config.yaml
num_hidden_layers: 21
hidden_size: 96
num_attention_heads: 2
num_key_value_heads: 2
head_dim: 32
intermediate_size: 256
vocab_size: 32311
hidden_act: "swiglu"
norm: "rmsnorm"
norm_place: "pre"
norm_eps: 1e-05
positions: "rope"
rope_theta: 10000.0
rope_fraction: 1.0
qk_norm: false
attn_scale: 0.177
bias: "none"
tie_word_embeddings: false
parallel_block: false
init: "normal"
init_std_qkv: 0.0544
init_std_o: 0.0
init_std_up: 0.0544
init_std_down: 0.0
optimizer: "muon_variant"
learning_rate: 0.00215
beta1: 0.95
weight_decay: 0.074
lr_head: 0.00634
max_grad_norm: 1.0
warmup_steps: 200
schedule: "wsd"
decay_fraction: 0.854
decay_shape: "linear"
final_lr_fraction: 0.0
batch_tokens: 32768
max_seq_len: 256
doc_mask: true
z_loss: 1e-05
train_tokens: 246300000
max_steps: 7517
dataset: "wikipedia_en"
Each number is 200 + 40 x the weight over its row's rms, rounded and kept within 0 to 999. Layers, rows and columns count from 0. The size before them is the row's rms in percent of the matrix's.

# gate: layer 14 MLP gate, 256x96, rms 0.103, rows 142-152, columns 0-95
# up: layer 14 MLP up, 256x96, rms 0.0982, rows 142-152, columns 0-95
# down: layer 14 MLP down (transposed), 256x96, rms 0.0907, rows 142-152, columns 0-95
gate142,109,198,175,221,243,232,219,275,205,334,162,137,243,288,203,182,283,233,227,223,223,110,224,153,179,214,214,237,262,141,236,221,137,225,246,242,150,151,146,242,184,173,148,131,207,200,238,219,161,135,237,135,176,212,197,165,170,207,184,206,175,236,202,251,219,199,246,200,173,252,157,171,233,179,169,197,218,224,204,183,201,205,150,219,213,155,235,143,184,190,161,258,159,176,221,161,209
up142,106,191,190,137,141,237,186,187,246,156,179,199,208,184,139,264,229,165,186,207,166,73,179,166,194,230,239,222,225,179,220,211,259,189,154,143,171,297,225,163,244,216,237,167,210,237,176,167,210,281,214,260,185,182,190,180,186,182,236,192,185,182,288,170,256,158,201,301,232,166,173,97,242,210,221,247,199,157,237,178,208,169,249,215,234,251,177,232,258,242,200,227,181,185,223,222,170
down142,102,221,194,280,173,216,283,113,193,183,231,219,185,190,130,150,195,216,130,172,277,169,100,189,204,170,210,220,175,234,157,219,232,196,200,238,139,233,231,85,248,231,216,188,190,206,146,194,174,203,212,219,224,179,226,200,268,154,253,220,262,200,240,193,234,223,165,166,237,159,212,197,242,199,286,170,197,261,175,116,238,199,245,259,259,210,179,228,202,190,226,246,198,152,234,197,219
gate143,087,210,246,217,180,208,211,153,187,207,226,239,249,166,162,157,267,253,239,224,156,211,180,251,172,201,220,232,215,149,195,322,209,163,195,213,145,215,194,99,214,189,155,274,175,215,143,193,215,143,204,194,241,189,276,168,108,186,215,253,242,159,213,203,208,184,168,222,181,186,231,125,208,154,177,158,243,209,125,216,170,178,223,172,220,198,211,225,85,153,182,230,145,171,236,194,257
up143,094,210,198,230,179,162,203,205,117,181,133,183,222,185,164,251,198,80,226,241,199,216,193,215,214,118,216,164,213,204,188,145,216,231,257,196,173,150,181,182,204,229,175,210,269,261,165,206,127,287,179,222,125,195,134,283,228,244,85,179,162,261,206,195,137,188,213,220,222,187,195,223,197,209,214,255,155,207,200,199,157,178,176,225,261,190,216,144,242,183,258,191,210,217,217,157,253
down143,100,217,198,149,150,256,211,160,223,90,207,179,141,123,214,224,257,256,183,231,181,209,200,190,229,195,252,241,186,231,184,255,167,240,197,186,128,244,241,177,216,155,184,208,152,202,237,181,244,170,207,190,179,143,290,137,168,187,233,209,225,130,174,214,211,124,202,169,243,157,253,151,155,232,247,122,221,241,169,262,159,226,210,265,186,183,189,261,189,257,219,245,180,160,233,161,216
gate144,104,155,236,212,157,214,114,177,228,152,177,196,181,234,210,169,245,188,197,117,197,289,134,273,131,226,217,229,151,285,218,220,162,205,225,163,190,161,285,166,200,186,226,185,228,223,169,249,218,168,240,197,159,196,170,221,207,152,146,213,207,241,210,254,217,256,212,169,241,192,229,151,266,222,205,218,149,177,197,218,186,242,226,149,187,228,232,282,153,150,187,271,239,201,218,136,114
up144,104,158,163,160,251,218,135,167,220,198,212,217,213,173,166,173,159,235,222,185,160,129,208,237,143,195,210,324,151,224,212,201,231,258,167,238,158,141,166,142,248,231,198,217,187,279,228,177,144,209,159,99,113,212,214,228,203,216,117,167,157,205,200,262,213,182,114,216,230,204,242,213,219,201,178,203,201,192,199,170,195,160,209,167,287,174,163,187,226,211,166,226,170,206,108,215,186
down144,106,188,164,176,174,242,150,192,154,218,188,196,170,258,271,172,162,162,117,182,160,190,179,161,132,154,153,213,250,197,181,211,218,137,194,248,113,205,230,173,218,160,191,256,170,274,177,241,185,140,173,248,142,179,213,232,244,139,139,233,261,286,246,202,227,204,259,194,225,233,217,193,234,250,271,191,231,176,182,208,212,263,190,236,173,126,199,225,140,213,172,248,255,148,233,196,212
gate145,109,192,149,244,220,187,151,272,176,210,250,209,217,155,156,164,125,250,153,139,111,220,225,241,206,165,166,222,138,211,296,229,220,201,192,232,162,171,205,198,225,193,167,258,201,161,238,178,178,171,141,195,151,220,203,198,216,281,169,186,209,165,229,202,159,157,213,219,185,122,174,189,216,133,188,214,146,182,188,225,229,251,229,132,176,103,237,259,262,150,246,217,135,214,163,161,179
up145,093,198,214,146,277,208,181,205,243,215,164,193,203,161,200,209,222,129,194,222,139,154,149,247,257,138,214,273,212,145,170,165,146,222,198,189,190,200,295,98,176,257,183,250,244,215,145,177,152,232,173,152,256,254,185,249,211,165,236,277,206,197,226,229,225,189,208,197,230,256,245,219,275,209,222,220,185,220,200,178,232,186,157,161,221,178,248,230,265,218,210,304,261,199,230,183,200
down145,095,212,168,183,180,196,171,136,176,234,253,214,186,245,169,215,122,230,209,201,208,247,210,133,265,163,166,238,190,168,186,183,247,142,201,186,134,120,158,217,205,234,218,226,176,234,157,155,90,236,170,161,170,226,249,222,204,135,139,146,201,213,228,173,112,222,163,182,215,188,220,270,173,145,259,215,156,237,265,199,251,154,238,222,209,236,188,193,192,143,252,196,290,198,247,174,212
gate146,102,199,125,160,196,149,205,189,244,183,218,178,236,126,194,256,196,183,250,244,200,167,144,143,206,263,175,244,293,142,217,149,184,187,196,206,147,257,212,131,194,176,179,210,181,193,242,251,229,156,236,152,251,235,191,197,191,173,173,170,197,223,244,198,271,203,253,224,235,217,177,176,222,261,189,238,228,195,195,216,113,130,147,142,163,198,253,159,137,122,118,224,211,212,235,189,252
up146,094,214,239,213,260,181,196,164,206,163,153,271,237,178,220,215,185,215,222,209,191,210,177,164,252,156,173,145,160,259,150,201,197,244,163,158,108,184,184,168,76,247,227,215,218,248,195,171,195,157,176,166,99,231,200,204,150,216,263,213,178,216,192,215,182,227,188,213,168,154,181,218,159,246,209,115,230,104,193,196,191,124,233,153,252,280,176,182,164,233,192,135,231,171,228,219,238
down146,099,191,164,233,193,214,265,232,164,205,193,305,160,223,167,226,229,201,180,228,159,184,179,256,189,190,184,139,145,223,201,217,271,145,205,224,236,249,223,139,161,261,162,173,280,162,160,192,186,157,147,195,207,204,224,256,240,203,164,185,255,204,228,158,144,133,238,223,223,215,183,202,198,286,232,166,218,194,215,195,243,202,188,166,172,256,210,104,147,173,214,116,288,205,231,274,172
gate147,107,224,163,238,198,117,228,191,180,184,158,241,162,175,245,245,193,184,212,240,167,193,240,199,125,190,216,268,250,193,163,180,143,162,239,165,208,160,242,270,147,202,229,187,204,149,230,213,216,124,223,141,180,191,171,230,168,195,239,223,167,229,245,279,178,130,140,220,113,233,268,169,194,308,194,203,196,161,195,231,175,229,181,139,207,272,237,158,177,128,192,165,238,204,184,203,142
up147,098,181,200,206,175,166,178,178,192,156,239,207,176,217,275,207,173,224,201,240,247,209,222,197,307,211,201,190,229,207,244,149,192,262,113,243,240,130,167,224,261,252,232,197,173,186,214,302,212,210,197,217,92,146,179,205,195,291,186,179,250,180,247,184,197,217,231,227,302,217,115,241,215,189,214,141,170,181,283,184,209,248,241,197,169,167,224,211,191,258,220,172,209,184,188,167,225
down147,100,133,232,197,228,180,223,231,161,263,215,223,215,171,167,169,172,259,145,177,141,146,170,259,116,243,178,243,234,171,164,191,150,239,232,176,193,258,101,267,233,178,232,266,177,227,218,213,229,167,245,192,106,263,230,194,253,191,206,202,224,216,191,198,148,246,157,168,183,236,135,253,115,186,165,183,216,145,173,204,221,178,239,211,192,236,225,188,163,147,288,167,187,215,164,205,188
gate148,097,233,177,271,207,180,237,173,170,219,238,213,228,214,168,181,251,227,166,114,187,184,186,256,210,181,215,197,250,240,249,147,179,231,175,175,158,175,217,123,184,201,215,244,271,264,224,175,222,211,139,131,151,240,184,170,173,200,142,213,188,274,245,206,255,166,247,276,210,284,247,226,201,229,124,215,275,239,238,158,233,201,217,191,196,126,149,171,189,146,123,219,255,209,187,208,175
up148,105,258,238,212,236,251,199,259,188,237,176,162,180,193,155,199,152,223,141,248,231,187,191,284,195,133,240,103,165,175,218,139,209,229,190,211,105,158,188,187,218,220,238,177,170,145,231,214,224,168,181,256,182,231,251,155,206,187,113,248,144,201,239,232,222,233,211,189,219,192,185,217,253,275,148,161,220,146,220,166,188,119,172,191,155,233,125,175,242,215,186,287,239,215,184,209,168
down148,105,175,180,207,117,283,177,184,160,161,221,186,217,249,217,180,196,194,147,221,183,191,198,282,203,156,218,137,237,243,252,134,201,279,204,142,103,144,221,159,189,262,225,210,222,190,203,210,219,200,235,252,181,250,192,158,201,250,218,211,166,229,214,131,201,167,242,169,299,292,249,229,207,262,153,228,255,195,282,173,236,132,177,214,205,198,198,224,205,216,186,212,211,151,224,244,196
gate149,090,202,128,170,256,190,178,233,188,243,201,162,228,248,240,157,270,192,261,265,229,120,210,191,155,181,191,123,209,201,168,165,97,167,181,203,212,190,213,273,189,182,198,200,199,148,179,200,213,159,271,210,215,92,207,214,202,204,180,218,205,233,234,245,204,209,291,169,196,205,150,144,238,258,250,172,203,205,210,213,165,154,165,169,208,201,221,300,198,209,233,301,155,202,181,233,157
up149,095,192,160,258,226,258,135,244,213,143,178,241,167,168,251,237,208,247,290,262,122,210,209,207,169,246,186,198,242,229,282,173,106,217,174,147,234,169,156,236,170,180,231,204,255,188,152,121,153,195,212,179,173,138,190,189,202,157,200,133,180,135,235,246,173,203,140,213,180,184,197,198,205,259,213,280,183,154,239,167,204,212,165,297,207,198,176,231,202,172,223,170,200,193,259,187,221
down149,091,289,223,148,215,147,164,196,110,229,257,196,170,238,245,213,154,195,153,189,230,241,203,232,230,151,227,221,193,161,203,233,264,191,180,193,171,249,245,201,258,192,214,210,81,232,234,209,212,195,176,156,234,183,229,225,167,241,157,175,195,250,194,259,231,241,208,256,189,177,207,235,168,139,154,126,192,206,221,137,218,145,204,147,231,172,176,232,217,237,221,191,77,193,159,185,124
gate150,091,186,211,145,146,228,187,177,142,236,110,222,183,150,219,200,221,236,268,240,156,287,230,231,225,179,267,187,167,188,296,138,178,203,186,164,214,173,203,210,206,118,168,216,268,176,121,210,209,147,149,192,218,251,182,258,162,180,179,173,190,237,240,234,236,199,206,145,201,192,268,263,222,198,198,235,146,138,218,235,227,167,197,249,194,276,153,147,137,203,244,171,226,218,170,179,177
up150,095,182,136,254,151,207,288,212,226,113,188,226,203,120,128,173,207,197,178,227,247,179,179,182,205,189,165,167,250,172,203,122,134,158,170,129,208,226,160,203,151,179,169,139,211,169,193,234,195,225,239,123,190,176,189,160,150,174,105,181,131,125,202,202,201,193,234,227,239,176,128,117,183,243,198,221,134,266,167,240,215,163,207,195,207,166,181,176,225,160,148,225,197,194,219,198,203
down150,097,232,155,244,150,147,197,257,178,193,210,192,187,216,140,96,237,224,181,264,225,210,166,194,154,292,218,202,240,209,206,155,190,229,234,167,281,192,173,260,213,239,260,186,216,221,177,236,161,176,166,163,278,185,127,262,196,190,152,241,225,117,225,176,134,221,166,148,204,221,186,258,141,208,194,151,210,270,206,230,229,195,239,120,176,184,188,168,194,186,171,186,175,186,275,225,253
gate151,098,239,200,241,162,177,154,142,140,124,201,216,255,218,274,142,179,254,222,167,168,238,157,193,148,148,229,289,193,235,181,168,195,202,324,109,174,172,190,199,179,170,201,228,207,151,173,184,214,167,184,155,210,115,252,185,259,174,188,193,134,182,147,195,214,230,218,227,201,163,222,250,275,157,188,224,212,192,256,196,138,192,177,251,168,195,133,200,204,211,187,183,219,244,222,219,137
up151,106,187,143,227,235,246,201,228,145,185,198,177,234,280,250,134,253,174,248,140,178,257,221,212,125,217,215,251,164,182,222,183,170,194,172,176,229,205,236,159,208,218,141,206,220,207,233,231,272,169,219,201,228,142,220,183,246,144,202,159,245,184,188,278,197,223,249,246,77,229,201,192,247,235,149,157,222,172,250,190,168,227,165,195,219,160,169,280,147,244,214,236,195,281,151,203,149
down151,102,276,210,240,173,222,215,177,205,196,244,218,175,166,124,229,154,207,210,126,142,216,184,171,178,172,212,208,181,196,186,174,193,210,75,242,185,150,156,250,150,168,202,203,169,175,196,186,179,324,167,114,168,239,161,228,209,243,220,195,142,179,222,211,165,273,206,190,186,175,233,184,228,235,310,204,208,219,263,288,186,188,208,252,222,181,194,141,208,249,241,163,152,232,193,224,220
gate152,096,260,178,223,163,273,249,163,199,173,156,195,178,168,185,243,209,196,236,226,244,256,109,149,266,193,175,168,216,204,182,232,266,161,236,186,222,177,118,159,199,179,161,240,150,201,159,153,174,184,184,235,250,246,186,191,268,248,230,137,120,217,217,269,172,171,253,193,128,168,199,110,251,254,205,190,176,217,195,183,236,176,236,269,184,217,220,257,212,188,232,246,152,206,138,204,241
up152,096,232,166,188,174,159,225,219,248,163,224,177,140,209,220,238,203,224,269,198,195,121,273,183,207,274,216,133,193,202,215,172,250,215,210,259,194,223,131,307,221,151,177,228,174,269,232,223,248,180,219,254,202,139,227,166,253,237,172,199,187,295,205,232,145,243,177,217,171,242,258,210,180,237,238,233,167,208,207,130,166,163,177,230,102,188,172,192,152,226,213,246,183,200,152,259,219
down152,098,178,138,189,207,174,192,188,193,255,208,196,65,200,204,257,160,152,178,179,207,171,184,209,197,229,204,135,168,232,166,188,202,144,202,178,210,266,208,246,252,207,226,206,130,222,153,204,176,177,187,215,233,240,240,236,258,188,186,198,259,269,188,223,278,231,238,187,123,144,237,235,305,183,120,213,228,201,291,237,174,253,202,244,185,179,177,236,268,195,146,181,194,235,196,226,161